Part of a small language model's weights.
Size: 20 layers, 3 heads of 128, 38.1M parameters.
Training: a variant of Muon for these matrices, 570M tokens, 4345 steps.
Each number is 200 + 40 x the weight over the matrix's rms, rounded and kept within 0 to 999. Layers, rows and columns count from 0.

# layer 10 attention output (transposed), 384x384, rms 0.192, rows 13-119, columns 64-95
172,190,278,209,255,252,112,155,131,168,245,157,297,200,170,200,226,165,154,173,201,148,192,210,197,209,152,191,189,183,147,213
216,234,127,247,163,183,302,173,241,148,193,214,145,205,263,192,197,296,165,192,169,186,220,195,313,198,196,173,132,139,227,232
262,158,216,134,201,265,191,185,261,208,265,243,237,220,113,172,186,229,163,216,217,182,208,227,184,178,219,101,212,165,197,188
223,219,205,228,168,192,301,144,211,164,274,175,210,222,183,259,196,174,224,213,206,147,229,162,298,184,242,182,273,185,134,210
180,248,274,221,179,209,212,200,225,232,215,158,225,294,159,251,151,152,239,203,217,169,235,152,161,246,142,181,229,183,166,155
177,118,225,184,176,209,155,231,81,195,118,214,250,156,165,261,236,147,132,143,300,262,160,129,193,154,203,191,181,264,270,206
193,244,249,168,205,207,149,186,177,262,188,239,159,183,139,50,175,232,225,207,219,239,231,247,193,174,316,106,150,203,195,231
143,254,122,246,199,194,139,195,206,159,169,150,127,208,230,80,166,110,202,272,160,173,204,163,199,190,240,221,189,237,112,216
171,177,151,180,160,205,244,186,215,151,183,181,254,177,212,232,178,171,254,157,208,138,155,207,198,281,160,199,170,244,220,147
222,115,177,186,245,257,237,190,163,205,121,224,89,154,249,198,177,205,179,152,228,123,249,231,249,218,116,237,302,171,186,129
196,241,319,188,198,203,198,179,278,262,240,178,179,210,171,145,147,175,133,175,212,178,171,192,135,122,243,154,145,197,338,161
195,208,126,171,125,134,215,217,148,141,195,245,223,199,227,206,200,228,216,236,268,135,162,197,101,204,191,257,194,168,224,232
195,202,104,191,237,186,247,228,197,180,115,186,156,101,174,244,217,190,158,193,183,237,234,196,227,174,158,211,225,229,143,195
192,150,209,192,217,178,116,194,233,267,292,232,247,235,231,225,164,150,151,240,126,199,65,180,297,225,143,200,195,233,250,237
222,218,167,240,173,183,195,213,229,230,176,308,196,222,216,102,205,192,221,229,117,233,155,234,159,273,279,196,130,233,205,212
174,180,208,250,239,236,179,197,180,244,135,92,222,206,158,215,241,221,134,266,59,187,181,137,194,239,173,228,193,153,162,168
256,95,150,157,127,243,195,230,256,241,155,215,226,227,180,190,191,231,246,199,256,197,247,220,100,231,210,144,171,233,181,160
203,180,226,241,284,258,165,166,170,147,249,193,154,195,179,226,219,231,175,217,125,234,314,239,110,203,265,155,187,301,174,184
157,231,287,111,203,198,271,196,182,203,237,256,168,212,297,260,152,143,178,260,230,172,197,196,224,181,224,167,141,177,219,221
112,223,263,131,225,163,235,245,196,220,164,139,243,193,235,245,166,228,158,173,246,178,197,232,201,233,200,231,235,212,216,140
158,198,196,192,205,169,235,219,143,221,216,165,154,148,196,219,235,233,166,228,238,212,244,210,164,233,198,157,149,205,209,131
191,170,184,189,197,174,261,159,185,176,230,196,256,246,175,223,281,187,164,187,220,199,200,205,228,174,249,214,152,252,296,175
196,240,207,239,224,228,197,144,262,166,186,215,244,172,202,157,204,225,224,260,206,221,195,179,156,149,187,192,217,238,242,156
178,317,147,117,271,218,184,152,189,208,203,301,151,165,178,297,159,125,89,281,173,202,190,200,165,232,174,234,156,151,220,119
218,246,188,147,179,226,211,137,172,212,218,217,211,243,237,186,189,207,159,204,220,190,178,160,178,160,215,164,253,160,242,236
216,270,230,211,163,161,217,194,244,196,146,138,303,96,84,180,168,159,221,162,213,224,215,192,180,173,193,114,183,239,224,245
236,281,205,91,162,186,179,169,246,131,129,188,254,201,149,161,217,230,181,288,193,255,241,234,228,261,244,234,224,159,188,216
213,237,278,264,179,232,149,185,169,174,260,210,169,150,228,238,193,200,202,199,168,156,263,185,151,251,243,169,224,222,224,197
264,268,215,208,135,221,226,180,176,155,212,157,221,264,234,272,182,212,226,122,238,76,207,199,152,234,234,153,246,192,186,213
211,130,148,212,143,182,141,189,145,243,239,190,182,259,306,237,214,156,250,207,218,223,179,238,181,158,272,256,175,202,151,210
115,166,190,310,202,267,241,275,212,220,234,230,147,205,173,155,119,109,140,214,163,173,201,229,276,220,217,221,183,243,174,215
102,210,166,244,254,147,116,210,178,197,257,173,168,215,121,151,286,171,217,145,148,198,207,237,142,204,235,159,213,263,172,214
211,269,163,168,182,203,203,159,163,182,186,138,252,176,213,213,232,245,199,181,255,171,193,230,281,234,174,177,228,182,142,185
181,233,233,172,160,152,190,172,278,200,215,156,212,179,216,138,222,208,198,193,212,176,194,249,205,224,244,169,149,170,215,204
147,195,180,144,186,289,275,190,221,261,196,114,122,206,196,165,244,202,255,223,259,185,226,168,161,124,181,184,170,150,261,171
124,271,235,119,213,158,153,194,257,150,264,152,181,201,233,209,243,185,244,218,191,152,179,233,215,159,164,133,213,158,213,132
204,239,202,153,276,250,268,201,179,250,213,180,240,180,146,105,257,152,172,129,236,217,202,227,139,220,194,220,189,236,185,181
225,155,241,174,194,204,179,196,208,237,203,181,299,240,191,175,139,176,244,185,216,138,123,214,279,226,219,207,214,219,270,201
246,189,243,157,239,246,224,242,152,236,149,139,189,202,214,147,223,214,180,157,215,175,204,261,155,145,236,165,136,199,168,224
221,216,237,154,254,138,226,206,158,183,176,250,136,165,331,185,168,154,179,214,251,243,71,209,257,228,188,185,140,227,283,206
211,264,110,221,202,202,220,186,213,282,283,233,147,181,180,214,163,197,196,137,162,214,242,117,209,181,213,264,181,156,178,237
246,158,177,241,214,174,218,197,244,168,251,190,171,301,199,190,133,63,195,217,175,219,190,233,211,152,181,189,231,191,210,195
165,191,233,247,162,204,196,252,187,160,175,214,262,222,213,224,280,165,201,236,234,173,237,203,210,206,184,228,248,181,168,250
264,159,235,156,220,183,250,235,249,206,126,230,161,243,152,147,211,230,186,157,172,165,130,234,130,97,191,271,198,160,222,177
226,237,168,176,185,138,174,273,141,237,235,191,273,185,215,179,122,240,207,219,234,257,259,241,237,145,268,135,213,221,224,168
125,223,204,174,239,253,163,180,218,240,210,183,197,191,218,169,173,191,162,178,170,141,222,209,226,161,227,276,192,179,138,166
99,173,202,229,143,153,103,176,182,235,252,218,299,261,235,228,193,180,224,174,163,240,222,103,209,151,224,178,130,268,171,183
134,240,163,223,313,177,180,173,187,240,209,183,191,250,178,220,106,219,198,226,182,238,176,235,173,198,206,128,142,252,219,173
177,190,263,167,265,132,233,182,163,163,219,169,195,237,150,242,161,234,197,235,204,235,62,202,258,246,162,147,209,228,222,184
212,214,201,183,200,232,209,205,234,191,202,348,245,269,235,193,138,216,188,175,241,249,154,245,190,128,190,230,213,271,178,175
171,202,242,160,214,184,224,215,172,224,203,212,229,214,214,250,197,172,202,165,264,246,136,235,183,253,240,247,231,181,122,187
208,204,261,167,173,160,140,260,255,243,262,158,101,260,208,218,182,224,184,232,184,203,224,167,211,265,199,176,207,173,193,165
142,158,171,140,139,162,219,285,195,231,265,238,152,190,118,165,168,264,178,226,218,239,246,207,162,163,193,166,186,254,238,218
146,152,215,230,231,209,193,229,200,181,188,318,190,261,187,177,289,144,197,221,134,105,197,193,164,195,280,257,147,199,215,233
203,202,218,226,145,195,183,121,225,246,137,202,146,241,218,187,241,92,248,232,169,214,203,223,159,204,117,168,180,234,220,232
262,249,240,253,183,169,154,187,147,191,176,146,152,234,240,229,232,201,165,198,234,209,182,188,233,231,240,183,237,219,220,238
209,207,223,273,274,200,235,227,205,231,184,153,147,307,187,200,191,188,232,117,168,201,244,180,194,155,197,181,160,211,243,107
227,176,165,243,171,206,226,237,204,164,163,133,191,217,193,217,168,212,204,190,158,193,245,216,148,225,261,131,171,176,201,199
207,196,213,182,167,123,180,181,175,164,295,237,203,262,211,257,272,222,239,230,213,174,148,139,155,151,241,144,219,234,204,158
154,240,156,181,256,224,170,241,163,172,184,223,172,115,178,231,204,223,252,165,178,206,148,225,207,221,211,144,169,273,270,151
329,212,245,270,258,125,142,135,226,184,202,223,228,193,146,223,209,235,178,176,259,167,238,196,223,147,266,222,152,172,177,257
264,263,260,207,188,200,196,169,146,130,191,193,169,213,192,122,189,183,278,226,212,208,255,205,225,177,185,230,204,239,148,199
218,213,240,222,148,260,205,192,245,155,234,165,176,178,179,229,210,161,180,219,182,209,147,225,200,156,179,190,203,230,172,177
204,158,206,183,201,233,330,205,157,175,212,257,214,184,216,260,169,240,214,264,131,137,228,163,282,152,220,151,204,171,220,183
235,101,157,211,241,190,248,176,156,230,222,171,181,177,191,125,251,198,157,288,247,242,207,235,226,176,227,226,150,288,171,267
190,262,207,138,227,216,183,203,191,217,188,169,233,162,244,196,157,236,208,222,177,191,199,179,244,234,201,231,191,182,220,198
108,221,203,135,74,198,219,252,150,193,248,224,151,180,155,204,161,236,143,262,235,211,156,202,221,98,191,217,224,190,179,242
190,125,170,265,205,169,298,214,197,249,225,143,169,228,201,223,265,234,243,202,237,205,279,229,226,334,166,163,206,204,198,171
211,254,183,134,165,208,133,151,271,179,234,202,282,194,192,193,160,143,180,300,183,215,244,219,230,184,224,145,274,128,131,232
272,160,173,144,221,156,219,247,222,234,128,214,128,195,194,218,163,193,294,262,257,150,156,157,238,256,207,137,199,324,175,179
190,154,193,178,84,204,187,289,228,207,166,195,205,207,148,236,189,247,195,157,144,199,119,227,194,141,121,288,187,233,223,216
190,177,157,195,185,110,224,292,240,145,208,245,187,207,218,133,219,178,210,103,167,207,198,172,188,195,134,257,175,260,265,217
251,253,236,294,168,154,165,198,192,209,136,186,249,192,247,235,180,193,191,194,141,191,255,201,126,265,175,237,191,155,206,200
289,279,155,247,178,270,93,187,222,230,133,212,242,217,188,193,190,229,236,189,212,235,215,217,157,203,269,140,159,280,203,202
259,264,227,220,188,203,211,196,204,161,200,232,178,203,220,226,164,250,90,192,196,212,255,181,218,129,231,266,172,195,203,222
152,144,209,239,250,240,143,128,245,149,166,238,270,244,245,258,232,259,190,162,233,191,171,184,238,127,186,153,215,261,175,154
263,185,172,179,105,192,124,178,114,284,187,250,112,253,190,183,155,225,159,180,198,166,192,207,167,307,167,215,236,156,196,283
287,200,220,274,192,150,159,193,196,195,179,136,149,185,228,192,260,112,170,168,187,177,204,213,157,171,256,239,198,174,195,181
122,235,100,209,192,256,258,226,227,242,290,226,193,164,155,196,183,211,189,221,196,217,284,172,262,270,118,201,221,172,240,267
185,180,204,221,175,206,193,244,162,260,220,240,189,210,160,147,194,196,234,279,147,206,172,207,236,165,253,250,185,178,244,165
171,204,286,246,163,243,155,189,97,229,273,217,189,92,200,243,115,244,200,195,213,197,204,235,217,173,189,112,186,131,161,131
297,160,193,80,209,154,169,194,216,263,110,230,213,230,174,129,188,170,213,209,203,238,225,193,261,155,255,193,178,202,159,197
194,188,76,147,145,214,133,240,153,223,210,285,197,128,202,160,222,160,138,209,226,206,207,170,176,264,202,177,182,169,214,192
224,159,229,165,173,204,193,167,187,219,205,343,124,191,216,161,131,282,141,268,212,187,119,201,134,175,182,179,154,193,221,223
146,283,181,195,137,221,169,211,210,200,170,251,243,189,212,253,202,206,189,222,197,204,159,160,186,264,184,234,190,201,157,165
165,192,233,182,163,192,149,180,154,155,194,154,135,132,161,249,187,167,166,264,183,142,228,209,176,250,169,172,227,231,216,198
204,142,140,178,184,200,243,153,166,256,200,183,195,274,203,257,155,165,165,168,306,150,279,174,231,113,161,193,199,175,233,152
264,145,17,194,207,222,186,168,245,190,304,112,221,123,151,222,245,228,160,257,246,156,235,215,133,242,139,80,170,234,196,220
209,266,277,225,245,155,184,208,229,217,254,184,212,198,261,153,162,202,205,167,115,154,103,188,158,190,185,286,200,196,158,195
189,185,197,193,200,200,155,180,196,245,156,197,300,211,217,228,214,216,283,197,181,202,194,152,167,256,196,186,171,229,167,240
173,236,107,153,210,203,190,207,234,181,196,185,284,192,172,167,209,151,209,193,194,244,193,185,232,191,276,162,212,207,80,213
218,209,194,227,199,145,231,210,218,203,198,117,150,214,177,190,181,101,228,155,210,170,222,124,124,221,217,194,181,199,226,179
222,207,153,220,158,201,292,125,290,175,215,258,169,155,203,271,265,271,151,239,182,150,189,172,202,261,176,157,155,197,234,151
232,187,215,182,194,263,181,240,286,276,108,160,315,185,234,157,186,154,182,216,192,181,198,204,299,175,269,247,240,151,140,220
237,187,171,203,240,215,165,214,240,142,243,143,310,218,208,183,246,157,269,224,111,213,116,191,109,187,163,243,179,174,131,230
116,128,233,208,248,151,100,242,199,208,110,213,179,194,147,161,257,127,231,250,213,233,187,207,247,247,194,135,208,206,207,198
187,153,139,203,258,250,205,143,200,234,197,168,259,182,225,185,213,175,159,139,199,240,235,150,245,219,236,213,258,123,170,246
112,256,301,148,157,164,183,218,244,177,225,116,159,236,212,152,288,221,207,152,151,137,135,200,192,247,244,213,126,108,216,195
162,177,239,218,164,206,207,157,152,183,339,164,174,206,207,175,232,224,220,245,221,238,223,173,150,166,198,237,184,113,232,159
116,196,177,244,278,233,158,201,214,174,242,159,173,146,169,216,161,165,199,244,281,208,280,206,210,166,307,194,195,254,246,137
185,102,172,198,213,219,217,221,190,179,216,166,207,236,126,228,256,257,234,221,190,161,312,233,230,203,240,99,232,179,230,196
122,214,219,218,176,268,183,253,218,177,291,143,163,148,218,168,130,223,191,217,310,185,262,158,156,229,198,181,224,137,135,247
163,223,220,208,146,154,219,233,154,222,130,229,244,139,212,137,173,211,211,187,196,159,143,144,226,221,162,231,142,269,129,253
245,218,209,302,184,264,210,168,213,177,192,283,197,248,235,212,112,256,211,218,145,182,286,158,222,212,261,142,181,140,179,140
165,182,251,210,211,224,212,214,252,175,243,180,221,256,194,182,227,147,171,182,158,215,221,168,236,218,279,262,215,284,242,210
245,237,135,209,179,283,123,159,226,161,173,237,240,138,225,169,192,207,216,166,170,232,153,266,212,218,199,184,174,172,208,209
217,138,262,193,221,125,160,210,220,148,167,268,191,206,219,196,184,262,203,167,173,199,202,203,237,299,208,206,191,223,199,291
# layer 10 attention value, 384x384, rms 0.107, rows 14-120, columns 64-95
227,217,181,194,257,105,208,203,212,196,221,177,224,142,221,228,152,225,214,189,192,259,180,211,211,187,150,203,201,192,169,242
163,160,242,160,172,222,186,202,183,169,222,222,183,201,180,179,177,186,213,201,151,179,254,232,208,239,257,219,189,180,188,240
179,218,221,166,210,201,265,182,218,185,205,178,185,181,162,203,193,237,275,250,235,165,243,176,222,193,210,238,249,120,185,206
199,207,254,216,186,253,251,198,198,207,246,162,258,247,180,261,255,172,197,200,135,191,175,150,225,172,234,192,148,158,181,221
152,227,241,151,282,195,186,221,122,240,220,252,182,135,214,232,235,216,129,290,250,202,231,167,249,162,192,179,246,235,182,240
284,176,277,187,216,227,217,218,177,233,206,237,183,214,158,108,149,230,276,235,217,248,249,138,195,169,183,192,206,223,161,282
229,225,115,150,257,213,162,305,301,148,182,206,216,289,241,143,165,211,250,209,213,253,178,131,237,172,211,139,159,200,248,196
193,197,121,182,206,226,261,218,249,214,222,232,230,211,164,192,172,143,185,136,199,136,200,198,308,315,126,148,245,272,219,140
147,167,171,172,197,148,175,197,151,152,192,164,160,117,190,215,156,243,201,199,244,156,174,255,261,314,131,235,208,251,179,176
193,213,246,222,156,170,145,138,214,291,239,162,201,227,183,179,206,174,160,238,216,242,185,203,117,216,218,157,159,140,162,210
263,270,161,187,221,199,184,262,250,235,154,250,243,199,177,172,208,181,231,223,246,224,196,226,211,145,246,285,198,141,213,146
190,228,191,187,138,135,197,210,210,193,171,168,256,155,192,148,188,167,213,177,204,218,153,206,172,167,241,208,258,243,184,226
171,194,188,176,215,180,253,183,267,236,296,164,134,201,216,194,216,242,175,254,164,183,144,194,279,252,203,149,183,181,130,181
190,156,146,200,179,247,226,232,226,241,217,278,192,207,213,140,196,228,218,243,222,199,197,211,255,168,167,122,133,241,133,193
273,226,180,180,195,217,198,309,161,181,217,149,157,201,205,252,255,191,122,222,197,205,186,191,166,240,206,112,257,185,266,224
161,191,146,172,143,205,221,189,258,201,126,212,140,209,208,189,138,146,168,228,204,168,235,222,210,239,273,209,197,197,257,216
201,196,247,218,204,245,177,250,163,178,300,235,181,239,178,175,125,225,142,249,143,198,183,213,223,183,198,114,239,162,144,227
201,119,181,157,246,187,305,209,204,181,198,211,192,199,208,223,291,178,162,191,208,242,196,116,213,231,198,222,115,218,212,210
153,228,237,240,228,204,144,289,150,209,198,259,181,213,188,261,202,165,169,214,182,172,216,209,195,185,127,237,204,207,234,92
207,175,175,157,211,161,243,260,161,226,226,195,178,172,181,277,217,178,184,314,279,185,167,216,254,183,123,120,194,231,166,181
193,114,157,162,146,199,207,156,230,183,177,279,221,240,188,168,184,250,189,160,290,182,220,187,200,171,204,151,175,216,228,203
167,173,211,233,160,168,276,195,212,195,182,182,204,222,207,157,220,217,186,228,236,206,214,184,171,210,152,178,214,232,188,216
199,232,151,207,216,196,157,226,243,179,158,197,290,245,168,192,194,211,157,198,292,180,195,198,224,184,153,130,177,193,271,209
207,146,214,153,179,195,285,141,168,199,171,233,189,153,255,173,157,225,180,180,191,202,215,205,210,208,193,240,213,219,169,182
216,251,278,131,171,266,219,212,230,191,188,240,249,205,143,143,167,116,190,131,181,199,202,224,151,231,215,133,292,214,166,199
203,155,278,181,228,185,157,190,220,207,169,141,296,178,180,243,267,204,260,165,303,197,176,194,132,250,149,176,181,206,226,242
262,200,233,163,180,223,204,240,135,146,209,226,228,134,170,242,217,212,173,246,188,253,238,156,184,187,183,215,130,188,211,214
235,203,164,207,196,271,257,200,165,193,191,171,191,209,267,189,158,253,200,163,158,231,224,252,202,190,249,284,218,206,210,121
175,285,259,177,226,140,266,238,136,199,244,204,218,177,271,153,188,141,210,224,267,257,153,222,226,196,130,285,246,190,230,178
180,205,158,201,236,198,175,248,163,201,183,158,196,197,189,122,174,187,115,285,217,212,178,236,229,239,198,212,147,185,173,196
162,182,213,221,147,215,166,186,216,138,165,154,219,225,125,184,224,285,240,218,137,215,201,148,152,183,202,146,242,206,261,205
151,209,210,171,172,265,248,174,239,233,244,117,239,156,186,233,215,209,186,250,159,205,196,162,229,169,201,130,320,203,201,137
234,154,246,209,130,175,296,211,333,204,194,213,170,303,209,253,178,227,261,249,176,219,215,264,201,182,180,168,175,257,182,227
211,195,187,217,93,247,243,213,226,152,207,210,163,229,189,243,241,181,198,224,220,223,269,254,210,125,172,224,135,210,179,183
193,209,189,183,235,176,205,144,178,201,236,224,232,214,186,249,238,212,217,195,164,224,230,252,254,166,153,218,171,192,171,155
144,234,149,139,221,180,187,218,192,261,266,206,151,137,211,90,196,85,242,173,213,239,172,234,145,164,238,208,174,240,130,156
186,171,215,246,207,234,108,161,165,162,208,153,177,217,236,174,196,204,217,220,198,213,205,254,200,228,190,173,197,155,264,208
192,193,193,183,199,247,198,225,173,261,170,230,144,212,162,237,241,231,206,201,188,183,186,205,143,188,151,222,115,175,273,224
211,214,190,185,189,139,275,169,232,135,231,274,190,225,246,261,195,212,160,210,199,201,159,269,159,278,137,250,83,159,203,169
251,267,192,251,201,169,221,179,181,180,239,199,248,198,183,217,175,178,215,166,197,199,225,167,179,216,234,165,192,225,225,195
214,123,220,243,191,177,239,252,200,222,171,145,92,245,178,148,188,153,222,159,171,257,227,188,170,170,277,218,192,209,227,225
197,220,227,273,320,255,191,235,197,155,197,217,205,147,222,223,225,108,115,264,180,230,226,171,146,156,237,178,234,232,175,247
197,179,202,162,236,238,222,214,191,208,245,108,116,253,175,168,187,204,229,164,163,152,160,192,191,219,194,145,192,218,228,152
175,254,186,160,172,221,202,221,270,173,179,232,273,226,254,171,186,225,195,163,147,193,198,165,197,239,212,223,190,221,163,181
136,258,196,214,160,236,185,180,223,251,173,140,201,209,222,176,161,215,194,193,169,129,188,203,176,206,231,177,146,127,158,240
255,227,239,196,241,176,235,127,180,202,235,271,222,161,249,218,97,137,179,214,221,187,200,165,238,145,158,287,228,201,164,239
120,191,256,182,238,195,259,167,226,208,303,151,151,223,160,141,200,207,218,143,102,283,134,192,179,206,234,211,176,184,211,122
217,209,303,235,226,156,132,182,192,200,234,190,167,177,168,208,171,206,262,169,127,279,145,204,231,241,203,149,245,207,205,183
169,249,241,160,222,245,191,214,144,144,248,256,129,251,221,180,121,159,223,180,199,301,237,183,191,180,214,230,211,231,226,153
244,185,146,210,199,147,171,144,192,207,186,167,166,236,167,209,177,140,104,162,257,183,180,231,173,181,296,179,315,249,206,203
176,209,236,201,193,159,228,198,192,233,192,165,199,200,224,225,190,231,209,154,201,209,233,168,240,227,202,178,212,220,120,248
230,177,248,158,174,187,193,194,209,287,204,194,162,166,102,146,217,184,185,272,156,252,145,204,172,240,186,292,240,210,254,199
205,265,217,214,200,162,161,243,187,154,224,250,211,169,243,162,164,170,132,227,231,166,222,212,216,254,185,175,162,168,229,254
152,215,235,203,200,218,177,215,224,139,170,231,146,224,183,175,204,93,198,198,191,236,167,261,176,195,169,254,218,251,121,176
205,213,226,234,190,182,245,234,200,247,160,155,222,138,233,188,220,245,248,215,227,129,193,157,262,245,160,253,259,267,204,193
188,145,245,159,254,197,225,153,182,279,150,168,179,198,191,226,194,241,236,172,230,211,144,211,162,162,181,164,191,194,226,160
198,207,199,164,208,178,240,255,123,241,181,132,137,170,144,170,199,215,128,215,214,249,186,154,162,198,270,194,156,188,206,155
326,165,229,184,196,232,177,157,177,203,165,265,185,209,166,186,148,242,208,214,179,204,154,226,188,129,154,251,240,239,213,266
193,185,259,198,180,254,176,254,182,161,308,185,233,207,223,284,197,227,173,164,238,248,240,115,204,209,242,126,181,201,179,109
218,168,256,192,189,223,192,155,204,228,172,182,165,77,208,229,170,260,234,179,265,246,177,192,267,231,101,159,195,146,193,317
180,231,220,268,195,149,152,181,204,232,199,226,239,183,181,137,175,215,221,200,184,250,209,179,163,222,225,233,209,161,212,198
189,220,229,179,193,227,232,201,151,207,196,149,133,165,213,264,182,100,251,161,154,211,231,197,157,196,202,137,140,204,138,134
227,224,195,252,242,177,202,208,147,144,169,161,155,230,213,209,250,179,187,219,175,184,304,170,226,120,232,120,153,207,243,154
264,262,102,178,242,142,141,221,246,196,202,252,177,189,217,200,199,234,218,181,306,183,176,190,261,159,184,220,166,249,183,300
211,134,201,191,205,230,184,254,214,179,143,155,190,186,280,208,195,199,248,218,157,145,187,167,197,227,197,239,261,226,192,254
127,186,186,190,187,220,139,219,204,182,198,313,204,228,154,297,212,228,134,246,164,161,262,101,165,136,176,238,257,157,244,285
262,186,161,290,139,216,268,239,195,197,191,169,158,283,249,203,194,163,195,205,212,171,242,175,245,242,151,192,227,129,192,142
130,266,259,178,249,176,151,137,224,182,173,235,255,266,207,230,269,191,222,201,160,174,171,239,256,229,217,190,193,213,130,202
178,198,124,214,218,188,221,238,122,167,246,240,200,240,220,220,166,120,268,226,182,192,162,275,190,206,223,200,215,247,163,72
106,210,161,103,155,138,169,211,184,155,248,186,128,198,190,232,178,240,138,197,83,232,90,266,199,193,210,206,212,182,205,145
132,179,212,199,185,158,186,233,205,220,224,266,254,227,210,202,253,165,166,161,231,232,211,223,196,201,131,197,212,167,205,218
201,221,153,200,184,221,167,250,211,232,244,280,217,221,230,199,230,177,224,209,207,198,220,188,212,204,204,164,221,176,165,212
149,270,189,231,196,247,164,171,252,256,200,247,206,248,204,175,221,237,267,223,233,253,237,195,199,179,200,227,225,221,155,159
243,161,209,194,173,185,227,262,242,234,221,186,178,164,244,220,169,231,150,239,246,211,222,163,213,117,192,179,178,244,280,165
221,226,218,220,255,267,146,112,221,256,192,208,171,207,251,211,194,211,204,150,175,143,147,179,217,179,167,211,142,230,252,188
133,122,225,145,201,148,173,237,196,199,233,171,200,178,119,130,171,202,138,267,187,230,150,188,254,242,174,302,258,161,187,154
234,206,81,258,174,238,186,238,199,161,219,188,159,141,193,236,204,185,235,159,215,208,144,166,158,127,172,214,197,175,124,200
93,269,118,118,159,229,207,262,234,130,214,147,275,127,141,215,224,206,204,241,185,231,238,178,245,234,153,219,174,164,139,323
197,149,253,188,152,162,201,235,148,173,250,170,218,232,240,188,197,221,192,219,289,185,208,159,184,184,183,219,100,168,173,209
169,157,261,252,175,155,232,122,216,175,221,175,175,208,203,194,176,196,183,180,209,303,132,190,211,189,214,125,190,186,209,166
157,266,223,156,258,181,147,166,176,193,231,273,165,193,191,201,148,178,222,180,230,141,143,268,209,237,162,186,169,175,198,219
241,198,166,168,143,166,163,242,241,187,141,211,96,135,186,161,188,201,181,173,241,310,247,207,178,216,173,115,246,149,158,195
173,174,252,136,193,161,228,200,213,184,162,249,156,155,272,217,200,202,147,239,276,284,91,172,192,280,143,190,165,232,212,236
271,262,215,307,264,210,186,208,270,182,179,222,247,212,213,199,159,177,209,203,136,248,147,147,198,189,232,275,266,198,210,157
219,228,178,167,204,242,217,210,130,151,204,174,206,219,149,233,191,216,245,241,141,200,206,205,115,225,194,185,159,202,154,264
211,287,179,152,155,167,256,127,191,211,189,223,161,203,186,236,241,199,199,174,231,153,202,265,208,214,167,185,190,247,256,200
217,118,84,260,200,188,243,248,277,185,198,196,179,117,162,156,228,190,222,208,240,173,251,293,198,142,183,126,262,219,161,219
227,156,221,199,280,140,250,176,247,276,203,227,144,237,253,203,246,274,191,154,170,267,190,201,164,175,227,207,179,232,181,234
200,228,225,240,208,158,200,222,223,198,159,144,261,162,205,177,170,212,243,150,221,180,198,193,207,177,200,231,216,203,192,162
232,156,204,201,193,137,176,160,156,254,240,114,285,212,141,221,207,99,208,235,167,215,157,195,179,199,211,247,177,216,188,127
221,144,184,221,206,186,199,167,261,184,239,150,121,263,199,219,171,216,168,189,177,185,231,244,235,204,248,185,270,197,189,240
211,184,197,198,212,152,232,192,229,183,124,147,171,207,210,225,232,203,178,246,156,158,152,140,125,196,129,210,147,250,193,101
250,144,243,254,161,185,218,145,214,254,132,265,172,221,217,232,157,103,170,166,245,171,226,194,163,185,213,199,183,210,202,237
146,123,204,196,238,228,154,150,215,162,207,203,212,229,212,227,209,174,238,243,248,230,160,181,144,172,255,137,183,240,141,219
140,154,243,246,260,226,147,275,243,183,195,164,170,239,156,189,285,190,220,189,220,167,225,155,139,222,148,209,172,280,178,227
134,199,177,139,203,263,239,142,215,160,207,89,185,233,251,203,188,122,183,174,182,189,206,162,256,218,215,224,165,227,211,227
220,195,243,221,153,172,234,152,235,231,230,71,188,179,202,182,256,286,182,158,192,228,197,179,206,193,210,215,189,162,182,180
124,195,186,211,214,117,188,241,135,203,230,227,215,184,248,200,167,162,243,227,210,167,123,190,222,165,196,234,235,184,190,213
176,269,203,207,243,157,172,142,183,196,203,165,210,174,157,245,135,131,208,206,234,220,175,216,196,163,270,168,239,232,253,211
204,221,260,288,247,193,173,242,200,108,170,134,217,244,179,189,249,150,176,234,125,114,157,202,225,178,218,209,175,227,222,191
168,296,221,198,251,100,191,252,240,193,146,193,165,137,245,147,94,181,242,179,274,209,237,221,172,207,233,216,234,183,212,235
228,222,180,159,209,152,202,248,159,240,172,283,191,229,150,207,167,179,269,184,166,173,180,180,202,169,219,244,186,230,202,264
222,187,238,212,197,268,200,223,189,181,128,205,239,177,229,186,203,270,205,159,174,254,297,252,260,187,237,163,157,162,256,178
241,174,199,163,240,231,214,123,212,219,193,186,194,198,181,167,174,197,204,114,246,212,231,133,204,209,180,200,145,219,243,218
209,127,265,221,145,249,150,223,225,184,174,214,246,148,209,185,225,182,170,236,132,185,99,237,233,287,230,210,207,160,201,264
209,158,171,239,218,169,175,183,177,200,168,196,271,157,213,131,256,248,168,162,224,284,208,223,211,267,233,216,132,210,225,211
161,188,205,185,150,137,184,152,281,170,198,188,164,214,215,288,214,125,145,225,152,315,118,171,210,240,223,172,81,126,191,191